config.toml
head_dim = 32
norm_place = "pre"
qk_norm = false
attn_scale = 0.177
init = "normal"
optimizer = "muon_variant"
batch_tokens = [16384, 32768, 65536]
seq_len = 1024
Each number is 128 + 24 x the weight over its row's rms, rounded and kept within 0 to 255. Layers, rows and columns count from 0. Numbers have three digits each. The size before them is the row's rms in percent of the matrix's.

# layer 7 MLP up, 320x96, rms 0.252, rows 152-292, columns 0-47
093:114116084103128115129168147108156094137144117129094144135098099134073101178141139120129149123142127164126130161163125106092124153152095148112110
083:134104143066122111156152159138107112155123144105113172123109119126136114123124156130129104094161132139157102148140087126076126142154176111122188
103:104138164150147099149080136107114161152074110149149130117160147109109164128134094077106164080125115135128143143125133120162108117122133082125095
086:108100145155111160132135120134139108093134110135088139098135096109162126097101091157098123114111117147136129156160122119107088111124069149143155
124:111112148128141145141145146141130125143105091136144098149115124127143146128110131130133096075100153132121141126161141113147145122136083111211119
101:115131124143133133150182133151131147175114124129136151100097140146095152155111084135130175145165086141125170160164136105105118158152118107129148
108:130136131144139115123073081129106107144157142131173066095115158152116150101120131139129125100112092136153107113133156114128176172146163106155129
109:111110119155160164144166096143112158143134098126143086155140151103136092087151113132134116156132113132120120156152116099134138160115116121159108
097:120149140112190158115144142142113108137106118112118148176156133141125116106150135126153074141094117116129138140107118145128144176137144155159158
094:172117123122139160128130073144146097140135094146121163091109091133139159134137111142116157140117135166087126144107135132083177148129149147144120
098:107137132079148122162131190127146125148118127121122116113112209148113101092080100094104153138132093141136126106142110099175083133125127124086130
107:134210114106162113132126106127115164124141134200115120091119132160155121111146131104142139121128162117124162167120150120091077138127105123121152
126:138062112065125147143114156157153096147149135143144176138123147169126116147146114120113111082142149137088098151170132107146132146150132152162088
108:172135161090138118077156164101109111091133120131091117110132095128124109159140121153133128120137118163102181080139128105117127110141138112162135
090:148111115168133127074108127137118106155131135125113096157122094167139217123122149116137127137147132080091140142128162114119095147132150166157139
081:185122158140086155183116174159110114126118106103096085094137128119089110132140136109156113125139154144116089122119149152135131104094112122136135
105:123137162096155084146114105146133139129106115142137136081105103106133114163121104152150128143115164098144152112103102159079117160169157071151145
095:112147089119143131190093113142144116137137149107097111169150141125149115115158127100074177152137110102137158104150082114096086146112112134089143
089:098156135139156119124127154098107130135157122107158124150145176155100126107134109089069183098138130149114135066110114132161144150146130157120162
118:093150119122166100120139131129143107129101131158184101140177131144181127151130132124134115113153137116173094140145117098084124141143112111141172
085:081172125115120157126121128097143133166119118150146139124138093078180102151134142132111153133113143135080121096113067129139079124135186144125105
084:134101141108147104123162114148157141166112149168155127105138113129098138110181111126085157122124153153053086099140103144095137170130132154122114
100:129156129067140114142149127101142114137116143139149113085119120157145081155156113116142120132118149084139132136122148164118088101128092134123155
099:105074136124177118158142111125133114144148139103059116135147137118169132123156092093121177125149120155114119115151101111163097094139159100128147
084:170146133139172112079115156146091123157170135161131128113153113127088141137118137113157114093138188158142079121116122135160122124155147168124157
085:145104157122117109088130123126135085123148107140157107167109143154116148131126121143116092142144130101164147140140145098127149122138111069147171
091:187189125110129153092136121116121118084113143152159094118134125113102146136121127173095141094167125110091136123175123145128141120144108124148126
082:130108154140124150162147159130113119090150139164138111094145082113155147112106157172143152085101120092112123128150115136108136147122115121081076
096:136117117153132092147107134108112126118126093150101146156134164136091112124147184115131154102077113123082163146162140116135130142171111166161066
087:071139153107137139142139150171149139102127128106146081139104150174118124111119158107082113144143088091086121113112110155129148157145160101125132
099:126161127151121123134156125143099157091121163091119152100120114160127111118109106164154153132187116113104131104135187096145108188122141121143127
090:117144143149183141141140106144126110120122129149115156127130161129120123163108147107147118072126124146146140102146088135139154143120130190149106
097:151106114132134075147140132113124120179108161143156147148129145144130129082124121125095095104106113129113146098117086135131126104150149084099155
098:123163117146132132120129118120114142089068098143132148145139106139122137134122139138091146089104107110101143130112131122126163142127120168189107
106:152126152113102168162127120133143108128129095131150146148085149156160115174164114146150137115099172067097146110132078126106136178149138160149090
078:142109143141089147176115109108112129100095101162133076121134096105142087137135124160135163127129110098138126099142088128173120128150136120143132
103:115158145082099119097141097143120109157097086150138139177115153150137137125133117116102115100103138130129167108094131126096146135101142133102100
091:118148148108113159160090146175131129101094150113142136159110140098117106153123160133125165128110124125103110105119089130180148128106111139164118
120:120097172153143109129136146132123144149102151161154128122167093147111103157175124156107131119076140117156148144090137141107103154107131125116109
089:144150109148161159113110124122166122146135073118080158104135131160090165116132132119124142099115147131168143126094128138128121110136153117161120
115:108154163130134091159139166140136110098111091144109153153128104157150088141142124165141164116105105157120120100160122154144099130135119120135116
087:158110183114180158165116081147130124137137149180135110147135140148108133111130115143168130112134133146139121126105138173112123166141130124102129
105:142116137137164114120096135110118090142083139138100139135132163129130142084123099092168173142113093121136090147156150142116128107140087130127138
107:116123164099129105137164146125138082127124127120176146079155068122133124130128108172125161144064146121130122101151135120168122111118143065128113
086:168105157109123101114096091164149132141161119165175116104118104087084130130151143134125129089130157201112099130140120127120129181128117186110114
138:122155170106123128104130108127171093130132134131125132086144104126134159116107128090159185105105104061127123128142101113141161128133115098134164
082:097123129083166130155146155147146106118105153152135111120122134145164156124139132103138124152128113145125132090152129170142108172187082130092139
083:128138135077165135122149134152133126164136101099125146123091133118094107129143135142150150128119121117122123117136125051086144159140131132076153
086:110111132101156181097117131120107140113166122139136136114128143175133111138152178126136178145120150174127127135079135118104123130103105140141086
092:124136086096152112112158093154146150132147133146083133150106168139121130105185123100162115113132148138145146167101099122108098105130107134110130
103:092134110117145115157128156137147107151149100192147155125157116095127066145129103102145108135150112136132123124132118093161055151169154123164126
092:084123153133123141129105137105114145155129123100178146135212156134154155173146121083150187114105119125154110153102137150119116126125088120127140
086:095135142108143150117131111145152097125163121085138093110126145141127139080149107108123130110124120130148139144129086101097153169146085119165133
090:108135165125127121190160129111134134116145120159126129092128140127104131111142171122152132097130167144152132123109116139134046118157107132124163
081:097149149159141119132156133119131131142125177132147092087120136095138104129162121124139126094131120133119141125095130123104122139122131118135125
108:120145140139142100179146138145136145179133143119128120131159109123136117146141133103148165118138126111138107087151076112108096173098117084154113
092:114119165082112153138108127169157123112138088153137137119155107121103142120112129136115118117100130149171131138109118157142183114086076161104142
102:087080139153139141086116133183117122151080136158146146114119155162113138133073109126155134139137114128168111142152130131126099084115128057128114
137:121081132125134128098117144156120098173119142138131143111149148152140143108152118122170129136150144081111154153128139123116132114147089086078132
080:135115111146142116091086129143123136168143140163151181113130134122118116124173089152134122095124145083117094146154137131147116150173131107122156
127:115153154112142184150117131144155090136093081149177134108083117152134102100163101157151130129142165140108129097153116065118123112096126116089154
086:155142160131116126114117120119084121135154107144120167122164137160103077110105115172122098146130147146100093167146119159123129127147132098152114
089:148124123133182129089109147144141101103124116147093098131139087151119129130083126154147092097128108133177180167111139117128136154121132106144127
087:144080167140148123117153102130102126138113149096147103131114096159112093151068161129146127123128133108141173125096126154153146087135137129145139
083:137186158135143177126149129129128119130147155130169067195130127136099132113131123138146122085120153132139116134089134140120109134147075173139126
090:131090125112136168119126157165129152150115159097136144096100163114128124144164121113163137101141129101140124116138120088146159140110191120063123
091:146091133137152151104120127156140108125100160110152137091148102178107189143124140155164084100170075135119105119155117163116127133186123130107123
097:136145156135116128082126137142142099085142109147182155178142147120145121136092111123125126082134093157095112115079109104082113143122101126106176
117:086133054104149143151148116142134140143145105180126132114130150148091121128089201151095116122139076126129146118140111146107110125132121132124160
088:176117131135146151093123113131123101107161118177108121178123140119139166119175130138140115071102122104182078122161151126105157095141142124117124
140:114146100128117165136149131128100127163115133153182102144155123118174095110121121176127099099149108100105091151125079128140118171128140081148141
094:149104115152152114110151117137131120148106113131154156098107138172094115121160063145114161150146140114165160103148132160110110164171124121151107
109:170094125109146137172133161112152110166135140137126118056155139141136130124140151116131146098120125106117114121108116120164114137125095081144151
123:132146110089138148118118138126191135144133111122108105147092160140130109108099138124171141117162082103155091121160116106131089149112099101151161
087:123128115154133123145178138134149105121131156153088116167166115114129142110161072150114150153111122140110150156126148152088179084103143104132137
124:168166180113137120097139165112165124112056130122111119132099139095146145129145096120202172127112129111117143132171138116145133150137118126155105
099:137142144128108118109135151132129115138150097114137128087160102148107146172145141115154151124108098142129168077125108102135180164101147084174107
112:165111126128127114107151107110143112144157099137130123136111059113092132118128130092139146116141092113134150149148112146140124110102112123118107
114:123129137127133148129136111127105124113121086134105162159151100134121145099107159144145113162080120140116148138149148080112130142153134136117112
120:080061131139135143145125120176123120145146123151095117134155134112154135161106159111158121110107114086135104132128133144159149133120107101172123
086:158149176098146119111185137141151128113128151128130184128129158129121092120121168113113103119086109107121150130144138127122139131113101123183110
101:129142134128111127094153111149148122140103103162105153103131157156181067135105140179108121148131109134118080118062115141140088130153141134107146
087:119116080140130167127111141126141137205117129113121148116142120178127134119135127113103154158161118115127108166136128135150192124112129163133126
134:150104135125115119108128139145155110129101138135103141148140144115120153108168070143128119137078107116157080137123131133123126133117169113120139
102:124119100111167120106096144149100106178150126099099107144131126113099081082127138157145148103124134159100101122137171120129165164164128098155151
091:127093098070169160151116125128098125120135118135125172134158134149093068113151157100127114130121137107150085093128135145106097133134161106117140
083:147142135152140088141188120099107134122109131148125120179161136114118140113148120114125126148150104093142132114129118093168109153119164110115098
077:106131171106160114152147098120171137131139127128140137120162144149081138133127105209145127101148142072116110113127168123120154122150088155121150
143:126115094092103136111131130134141116134104109153080121160096149169145174082137117146122098109131153129114133134098095172155132110115161094106162
093:128097140177123133131111119094119120113112135133118169136089132110161114082131119174152134085152080131139153147165112090116120147125130147155122
077:118121090140128128126157095133096138172138123102137115145102173120152171130134117120126096097100143150117157076104121115120131099121093128135137
108:122102159179137099127123120140129130104157136128131166136148144145131089141097107113183138137106147128163110103169137123083086121117129099112079
094:135103128115134080127133157156100129142086138110227121146124151115097125137154097152151072100118122103138108135092090119098106138102150142126104
094:115115122109106127128142116134156105133132069165087087088122093089151119128158114130105108124130089118094105167140110167137151146114103129137129
111:106119185151118141128110140132141107148094083104142116153133110093152124114110114084116139117136107083123157114101139142157146142149145120137128
082:090122158155158111146141172128118141140167125092169096116118145129136106097117135131147144115071160106130126103135096158158149133123161145190113
091:129118167100130124145111110151098098113161144150159138181167115115128098126098117145172136146136155145079147128108161138157172141113153157109128
093:108156142114124122105123100121132084168144146150089106107131109138142117114125110135087140146122177116124133078149133114136111107140119135092155
118:139067103111125186121122131125126115112182110136191123144141163121173112136153119146175156122149127114136112171126100136129135156123122065086095
106:127100158124164057123122143166109138097110116134139152113174108148172096136135146129102127166163130163106106118141158096113119137163155156140113
098:085117140156126105153157127143076180160116076154174135115199135144149096121109103169120121125103097131153090135101141116120114161141114174127134
084:122121099147130137129127133093117123129131110125097106128165135159153098058131123165157137130126113094161109163133123105139133128145099101111166
097:119121111103099088111135115123130097127120156136125091132105109149165126142112153141141130119103144110098192099153123135139140125140160166136107
079:108131153144104123165154115128111141113085153095151126099139127135128128104124116144137122136159108102090135131136110139109110136101133102188167
101:104126146110124124140124160117107139138130118155149094123164106124128173078123111108122088166149126102108101147153114124132192147096149151115118
131:115122093133077112107134136158147123143104074133125150114144145126153123149106135191151136123117082125133120081148140146147123108146173114135103
105:108120165124160085164111126092130113119122120112131140118144108099163134140077099074198166107123110126106141121122136132142112097154106100124090
078:095101151151140121140142105116158080141148117140131117110152119093125136131186123108120143095146158158071126143145096109123122143142141136181178
106:139141143119173106123084160160097130128152153118144155120095090159105083128130101172139139100118120113127106147114160131125152147203122150167092
097:113098140099104143130093086115120084131091094167142124157071106127161137179149135154136127139123156115088138126101155115141148152120119126157100
098:098137130143141142124134167074058109128104149144104143187106156145144102147142083154128130143093143096100112122167140103152092107096136092157155
102:135156155125104117141113139150124126115108099136137166115133121151141083137101088163132157141131132147100142099123137173139085144138104081133105
095:106103145132128122121093104101120122124133125143109145124139143189144133153124080099175118113101146101138119138092149118120133134141114118117144
102:110111112148135149120126127136145110169129128138120133143138121167148147138121107128170137118120123095127087166104083121113142148080154111088129
133:176150114060137139127115115126137120130144149165146124123088123122117175170113085114123122142137115164179118117128087141122115125157079109139143
082:118098090123130146132111151121115152095146091181126168110093114131115170126117130133139116116169109102108099119152144122127122165113108147142097
096:099163146077117092130095129109128091168156099110120177111118132092156132112108071134136168126114154099118145094159089167119095115111167109109128
094:130102139138155132156149134126146118110097106181089131105107136131143132118180132168105155124113085181159153147116157151134141147152138105151117
084:124142161137146150172106151126115150108155105180152141101137186134079130086150124124126121102132161183166102139092196107136118164124093115104131
092:137082138092152129103124121096084127113073139169125156109134097132161168111132112138140130118157097158081103154142113162146157143148149128161160
110:128152154142099120062102151106111119126125103143091132118125129119171131111093125146083161143099121123149147124164151074141118158133145104130116
091:079147151071154120144114117140102112152136138108123124115164154136173094126165137070152165139114145117116112115148122126103126168146097137166168
101:101142079110132128127123131136098147124146124133108129160139131160140124127127122101117121118138128092109138148176125127092127134160142154092099
126:109140164161100148100113100145137133123136094135135152125123161146162091114140116154145115138074093111159103128119122090125155137126115093118146
117:160117153139100163105122109124122092103188121114078136133097112148125113170101128139107139127116122089187091154155120100114114146177128114120118
104:111147127106141151159118155121123141156085094143152124158154102143134102090165124109095131144156130149136143106165128054125124127128168092096147
084:111173126114135156126128096124128081176109132141115106121146095091132169122122129162158153126133093146115115144155157117109132119150168122148118
129:182112126119176142115152171086173124116147125119166151136137116131146110116161151123109127166109111136124118089137098116131155137129115118137148
087:092108174126154161101107116103092142139145160139151100149134129137160116119144164179094172091080128147165103148092143118127154102135114117106098
105:105137149115125151076137114137111086109161084155144102111117186145133150131115093144130110094111121111124126140099114140090107148113152153166103
096:151105163126086136132138125144110102120129128133141169091134115120137150101133068178185145117125094117110136163101082132109162133063079155156105
100:089118141102128139123182110140128136124147149108116122110130169153108109154113120109147189122097122100125123129117105100112118168146148142148140
095:146170111093166147133166106109122127105111117118067074140086146157163117150128119163106170128153128125122136141115115140138155124136174136127102
101:083157111122150097144135145124125129112176108154122099087135179117118127135114112124106136089136116140174145141147106116074131153147108124147107
116:116155113134124089133134141139107131120160110114175077156137163145130121124105136119123115132166110132171145101194103131077120136136103150138153
093:150117180128106160163168146152141136115166107111125150136113108150103140102106113137113117128145156114126136163130135132079151167145139127125097
097:121110130102123148113139135174092133143120138135152128107110163120110116110166092185151118101136149158137122140108088121151168131112117114132114
084:082177157125097162121133083121088125127106179114138126099138151107158164135138101145140142141127108168165149154133111129137113068110127136147141
116:151115127136110126121136106137137117137124097155172125096163092157108133141163140152123127118149105125148155146101129080122151157153119145140130
101:129085095116119115093111113141140100171100140131145136110126178175118128150150101125116122107125152146129104140129158150123128141146115094110116
081:080125171121151131124120134097128105156137141117147095116105128117110131125111163129136138131103139151162111100160115163127076112151116130110144
# layer 7 MLP down (transposed), 320x96, rms 0.261, rows 152-292, columns 0-47
086:137143067130093140139155160121101120150111146102147162103102140115109117148140131107123136132128087115111092137097152132082165149132106107123119
083:133107120131126114102112150086119194160148138122100148161106100101115097157109146142112102097113140148112117120139120084115127082101101152142137
118:110095138136152118144173124146131110123164120127097118112079099147123073150099170165145129137067154148134099117150164132089123120117156143115172
068:132141116136110100145127131087099095118119121100140177102149164150156162075108113094135136165141138109174111170082136095112113133110132158130104
136:140094153095180151188122144139110136145114106143106100139125122109120128098133145081141115137145122144116105111130180134136151068142096085166156
119:095141093174146104165140180134098176149073103102142142149082114124137153112126136125152140131114142108141115132150148135116132164183140090145114
115:151157122116144143146123145096131159127141048171121124128146134156154114151142128126105158115162106135122144121142167112123110133110132134110120
103:144180105139104096126129149110105173139116103128154117092127185122130118124119169104163181102112069138113138093143125126139124154124136097112117
102:148102162134147113150094098093101175125135108155144108099106158126129108166103153165094132117142130158117140109133154136136107087131089088130120
109:124136155115139133158140141118113139134114163116100058105140152131099103177114131079121152082124147094140118104110156106138114140116102106129138
124:119153093136129133180136117127097132113119142138131133132165151091138160104141105077166159112107129156108128147131137118178117132137112139149129
102:154080089169095157148121120124151166104126128134139116162118071139122128181112081170137142065085147148121138140125139137107110125159145149168154
122:135160134160142094106128148116153093085103157144139106152127099120101135108098192102111133123136120137145111080117127103112139113113098140138093
106:108102120128120129137123114134124182134108137124099124152130127140168122165106136122171173089107117132102172109110135184097143139136114087118129
125:168143107165156148189124104156139086108085151165128142163075109121105095134121133115110209143141103132167101138121107130168158133143144138104120
070:109177098146129132130110110128120141144097142135165124164169155130156142069132116110128152141164132107157168135136137098131152168090103145120100
110:145138112137135153116157118124122136144147131110097135131147124112097107132107115137127185086103128149105154117121167105119151121142132135096145
099:125143084139122148154083146105141167118127173133101094167143101109100146147133145164088144127154128124140146112173124096122131112135138138129150
062:125161102108131135115130138130143103128117116107107140113159143133137153106147116083138166141128110110162117157091106075126165147112114141113072
124:124070165139088079132119141174138129127105110123074130132086162120144136135137151148164170164100119101105114120120138165110089153146126139131129
064:152150102149105103123133118170156111122119113124160145131166136158158147102082111093151135157118141111172152101076138103135146110115107149100108
068:117115070103078134113101101163104126127108128137114121121152148129146101123111144102167140164137128089155166153161166101123134124132101110146093
089:125156112130146142114133132138141170089133137126087127173106109128110119153187086094137147069123171143160153123176131110121099157146164097120136
113:118140135142102194131143109136139111118142080149086128127123126112122124076118149100108122104128139127189135150099155144141150146149131125120123
070:105170155124114135096100126119156120122110103120150130156159112114142155101131106112117120146144142095135140145106097105143175131088137142149094
059:106133084090122094100120133123142178148080102119133143086150138119157101120146134111111136171132140102129122154114122102112143114124169088098082
081:080161111133136128120111141138127146122128149135096160113151174085082123111149144116155094106128131098139123127082165120117101082158122139109152
062:115123104117126141116122097132169137135120130123126129146146147159133128061143124096134149157144146077102146138108120085108141153121119127125119
132:144180121153115147142145071183136082119091120164147108111134111116114148123111116085142167139147150121170168128139119131152115130138121168161126
092:116142101151116080147179113132116170132115153129124167094117131105099111092141178147170112118138148143143172161105114106151097085113142184127132
085:118100111154126103123151133133087108154139099117123120135124133122177126179149122126105113159140135109106102121124130132121181124153125108126111
076:118108155109143084121158122109126134133113141134112152062148173132146136128177131123123113119124120154128124146145169132121135143123143103098147
099:155143143077125167108075146105145115145164147119091141128176132101113137151114105134138113152114115100141122128111108134150107157123092166166138
094:153159121125117174152111151152146092118130138100124113112135132157152137117102111110155098111101112124119121116114148090125127190088088120119112
097:144158128156132114117106153139107138134103108146086184113109145129156147134099111133130116153129124083087112104132162093120113111122106090117089
078:129111115133082122156134116121093186155131106075106152128118142131160122128119151150151053164121126158121144151139107124074086121091091113092126
099:154102119095117143150136153107130158148140127100115113134098093118125106107162134188131096143128107079135073113130112142118128131128120104157145
086:101106138193123150150151113089116096135116153125148127168107120127138195126129130120146133147123121112150158147077131140134116085154111167169142
102:104137099159160119134137139108087142157114099140154121132106123144103115121180158146120106120137113135122128109083102152148107138149137135129152
086:097130143115145110132125134160103125114087130176140123095137127140135116102126103130130149146123092197107175118155144111183134142118109155077129
129:138126125180150099157121137089129136154114182144106130158106135101156156136091158214158115111127090133084114140137123120132095153108095136138148
080:109172139159133119112147094130092142115116153153109123122135106121138103134137131119154073123139133123150159143116148154124106106147122141107096
125:116181157115108118112096109089115110102151127099142104137159125112138127138114131127140132122133154125117111121135129124133131116140106090138095
092:132130155117107097098140119113159123104138134101130133100156103084117137149107093077153120158135132091125102126142143165132162116114152073076158
066:117158136106093121141127151159154132128146097143127132118137160156131116113130093108106146164155105103115089107108151101134113144105116129093117
135:123126117122134155139124137120106174109112111146167132168145149115132116130132122123106189169160121180160126139154194113119141141164086119108121
068:096184102080158107120111128103160130112106077115142162174115145145135120160145135150117129131165116119141073118130099117110148141106141122119088
091:127107116149110130117165141128109150089092138122128123156131156091109168172150145133125061139174124157133160124176115111125083136129138113162119
079:073126130114152178069133121124149115119091121144159137104158120155132115124160114118138182090100153148114126138128115151172128115131104114158110
095:151105095145113124145178131091131136129142153134094097113147143110138117171103106079133117158148118126128108102127137141117158124137145128077111
099:109130120090110135091126138176125137128141160125150139127143084147062119151159142095128185129126118165163147151130156087164181117186117147117109
096:077118130123103143128128137107082151116125123161101143088110135121111124137137106108152087114127114158103138094143099134128095140123152090077128
084:154128109116118067125118146118100140137132092122079135113082154129148107119144139129095126124100103120159099181133128050121124134101118137114086
070:102112088132093122123093135171139150135136071123157143146162117142150117113127086128098153140159145123139155128119115081125150177113176148128117
082:128130076085115123117130115084138169123150137103090167154140123120156112138126103102158124099099141153123153129144115137127163111151119146082124
128:123088103150141121134127136147177132109132133160162136127174140101072128109138154143102146130159106098131128137134137133147107129108153136124111
081:103115110164112104122156151134105125133129144145068172127101132147139120132113114122136209138113106121107107126132141134162137092134150103097114
108:186141138138105151132083139121149137138122157111171122143140114126148152154143138145098096144117138159154146137150105106140167123092091172129145
136:154127191114169084133117116125148125112132173068123149126134137051099110148119123099129123152093114092109107113155163124122154129138103118136143
063:118104091087101105136120123137114137143101122138171201122145160136122149111115172073179190158171128083128121116084162104131116131159116121119102
162:149105098114115119105146113116104169114165183125067116151165117116135127171086152106094143104103095139139110160097136187121142146155150129163090
084:114128125107112155092143127136111176105170111118092123127139113147135124137146131107132074103141121140094177102160150106125144105093120119128103
065:103135089103100120156128145149135117125120114139139152153125160150144132086157144099130125170149141059116153108147160106114157147097104163086094
064:132161085121081114107142144127151161113103121150155150152181155132137140084160107137131160115135144089121118128136144079104160142127106124107105
098:141092162138115068116104156104128140111141103087111147111115136093134105168126108109125119143138150121129116150149171111077123094140152074102126
091:098106132096112116116080090093113141129121131110109112140133105141138161160140160126111119155143136152142138116161132124083140124139086126117145
066:087148069091085107145141122137119117126097081135131154088187154130099165118149133103140123126159126119111138157092127068142160156121138136110125
082:143129172085141140105138126084099101141150118148114123119109175116111118106153110106106094121128168109132100101121128127125157098121150131131142
109:134175128129122106153134149082132126133105107120142124075099135145132104157137163200127115146140146148139107121133123116122155131080147104126135
071:100119083122076087125133136138163141146107127094118169151133104092132072136149141141147176148121139110075138116122107105095131161105153169117095
142:067194123143129133124123114120082132145087130132168141144107117140148139124116157125097153116138130129155121144133133114129113117143172107137088
099:118092113158103167149156130165135116141174136153124130101102138154132127110123136150118139104110126145099112152114100096133091134153113122135169
104:150147151117104116132129148084161156088086134116184165100118141112154151129095126120117101133092174132164112166099114158136107090151131103154127
122:115144079117161127126151139150138114142164104176158107139119106116148090139122116097160109085139125142149161117092150153130111111124085117108140
064:126126080097086125123089110126159131160081122129159144129159153147120132092118157080141148181168138093139132125117148105116152142120124150087091
141:132130136093121124120136156134150089116111177120080110120071146102132130087137141147135176121153105106142163135113172106140100102154101136178117
103:145102132144150097151127147150107097149124138147167158145160100118134143104143119119107173120173134146094122134139116152113108107135158147117115
115:090127131138114127105148149118126119131121111158121106142122079094125101141141101121145197150150152111133121151129132113125129101134151160130142
103:121137136081112111104158097113140113134122149126104118163139119156123136115143124121125149130120104143141134119097137133147114110159115116078112
104:148145143147137132122155100177108093208150100113112072115133142129090145121143161157170093101137123147109086159121101140076110112091122141124147
078:106102110172140122147137115108100153166150115099098140117105099145133116146139138135139043126099146131121091118136108149084131103123112139106131
087:153126127156164076131144095163103137114162121069160158101111132120148132150100144148122113132093124130145092114147125145130127111084137138157138
082:137103115112155147121151167086136181186133141072135158106128131148161092127119134161132080142120132150124134165121107114108173121095121127146146
159:121105137149136115151149138147052146144131101092175143146091118114136121152143185110158116124176113111149130118135110123162107137158120119156155
089:141110097102127130124125144099150194159142103070108138129123120124156092143136140143136045120099120169144141145093150095110142105142133103124153
090:157128140087124172117162129070157181124128126132149104115114119118130093155063126126128122092077147141121159122150162139138130149128105104124159
087:105119146115138099186095112157107136135160102111104130143131165152110173143110121133173144108127129131126169150108115164149097155136177090123109
090:152110108177110151106112175142076085125125152127128116125096124118150130118127151064101169151097117184147140142122092169160095142122158117149140
144:160149184138125147106105092136144107127140138138078121112155112132131117135106092124117139137134148124161100160160164082110110130115105119109121
090:092102116114142151119152162143165155164120141139078124141134153123132130092142144095109165135110095110075130158122161151093155109144099124105170
077:144123158087136114126172146098139163141124093112108136118115094141162118115101215101099078117102137144121142116118121142132124124086125129156109
116:138170111140180146128130107110109089145105129124135160115119157102144136125119123156137106089131122122128125100141095164091106180105150150100178
094:109108090188110172143128096118110132144152155154081115136166119152112134113081126119103115143165138125108133101090098088131160100148114142082130
109:117120139116140181110162154178181118109104082147142132101131077108126124092150114139146131150117119075113128164105136149135128147132133109151109
131:117138120112128150106083162182158102155137135139109108126106059104126103187111134099136155119096165143117147119132114168117153126139108146176147
085:067146100106117159135108119148153126110122129149097125159116142103119162138127076125113085143133102115109134118161162090129119133162094123101118
099:147141072127135142146132114107191164124109085133098156105079128151109143148149145154114125130124131109152117135138130143114122111097117122157143
106:164138059115109122117100146123156136112112151125119116104113132122115128089138144155120177139094151122192154162122133121152127163122125118103143
110:144108168144116139119137169150120159162150101120102164156107152139130081150148144098147095098097112147138135140116135108135157120135111123143132
107:153164127083121159131111123122137118131126107147117153084076142133124147108118129121141125129133090116115131121124141152104146096107111105124125
110:152136127116134081125147137115102139115118109116145154154153147126157111103142084135161128151149071145115115120134103079144138143129168148110098
075:120155129145123101100089151114109119108133117110171113118156089111115133107091177132110165089131154118141095135159113121107137120140151127086100
080:118120116110134113154143125132139163126100107126173164113156154143158061130136137120165140162156140109106164110115177136117093141130129121093129
063:151111090088102101115103115128152135148148113156140144128142159114141115101146138112123158141141163101140103130120136114162145146134094155092088
100:125104118141168117120155078161128148110169153094076147131098140122124103175110149168154108137098149110127143114143159134108149106177084143128108
150:118133156148115194131118156124143121143159142169100090111148121147110108131151125113106133104126155119086160122116201116157140129115119105146094
095:153127137120110167130114146123139133136113134147100100123175133130099123111111091162178163138147142133144115158102135098163111170138157081120123
071:132115131124100087123130141149114151132147143126174110102143179167160118128143135096114172139127125139156097142109128094138158141071126132112104
121:195154150131136101087101140155107115096108160130101146087129118124092145160121104098126156119109147140168066143102126175141118153107133109128091
090:111135184116142123098114153125126114101148145136100122102136176101092155122120126089132131139125168130116094110135156137144103061137087096129168
071:121143095129107126149103127140120139103101120124146163148140149132166122076149125149128145141154141062126123123116143087098182151105100127109066
085:131099114140124118153158121114144135165151121155168138089129156137143145146119130129122132121106107131144175122109134089097117105130141114132126
086:159133085122125125138143126120136169154142085114096125134169129117149154158148110129078065149091124143151105126145127094103148125113153114127125
091:091138129113130132135138146132164138130163127118098129142150137151142124181142114099136132085081132116173121153110121108123161118148178091125161
112:175131119174126115121118100123096067106139134139158097128102146101183183170084137136115108147141131127132139130147154128163128122147098129143108
072:163145094108140036132123093141128067157107156115157138113201164140149139079151162097123119142137148130162125137084121151119170123130149138133149
115:102147153135127109125116126084146076146151138115158130167114121120119127106099120092151124155117124132140151150070099141166108083118121139152154
110:140158110119121137097072120125104149142160128106155110127144110131100103158089140120124141127127158104106119110117115161148142110113153152175135
062:118142102164135107148124101122134095102117125109135182120085148145145194129104122150120107135159124123138093150092117134103130154079096153096086
085:147114160084144103118138127100132112134166138078107145106128151143093118127142179103123131139135171083153096139134129108096143106133139100083142
130:113137126153137122124149134156172115118114115117108148131096098138082125152153103107108164116116133121122149164103106105120145092113158131180109
085:113139146133115136134103149148140142115120156104134152123155144120194121108140161098119071128142147136165083144125114102076125139125092118144126
096:118161120144124123132103095125142126116112135128133139109105160102187129168105152098102147127121143121146065122111138137114152131118136095143154
131:105109097130157190155097117146146127118142094131090132129109153138141167122160123136092145130129089164165139144137153103154186117115125132118122
127:119116114140126109089166117131108167118121142126089198164122118118111142148123160178138189139124140161116116114133152100116122120093135152106115
091:121111121112124095099159105123127114125158156109071123121120137121162110180100148133165123127107126098134097102108118179129157139180100116150129
064:095183060101092125126127130152149146136112104133113165122153125130146142114134111107157115143157146100108102116119158104105140146129099110102088
127:150133121119149149121140179136128124114107065138096108197135080148105129134142101089146135109129098105138125096158117119121129111121080137096128
062:103135106090091098127122138146184111116115154110141137119168121148114134077121136090127149131142143075131117149097161092116168120117109152118108
103:121136177130154147122160119145132171117161153109108128121147083110109137131165144178116116141124112118168115122158122111110112114175066122153137
128:134131169130118183133139134163122111114090118183115116162099094113137127135074105151126111156083145138152121095125152136150123134144105152147134
110:087085153108111133151159127118109141122092158140169105097164118084120140093111101144152094113142159130119136130142115155131090135149110132163117
099:138117117121096153116148097133148161093116125180118108144156160084116112118110151108166125139128110147129125111110126118133138151137091148124179
114:145156152143124108111141148084135117134141113098136134126161129081164098109103166096144168086135127116097131148091146127162118127131142148128168
115:100114116167101136122163149155049139112095099093145118137123139153164185117124107131131144134114131121146116157169136135107100113156110131104153
079:102154065118145117153075162150195144133123131127145125145121106129122115130155122131135111137138140128151128162125143147122138121123133140097118
084:086155108101146159119119164124131153109099087105152129087109103160142117102112119115129162139154145087125117154130095131139181128136131133132136
067:129175095086069140109094099137134128134106128132128126121177113137170151101129154117121135167151129098151153165091139116105150112113127119096090
109:145110121125145143139107104081121104125134110137112102167106099151114131142133116150124070145116151148104136121105125118103143138145109135141097
094:133123116120150201183127112181150116104120163142117151103170123136140119101123095098093125106078114108116141138143144092156098130098124158133170
064:135168147102095159119119133185107136097150113107124128145136149105142136113146120121146117127157142122124132110110158124115132150108072143108101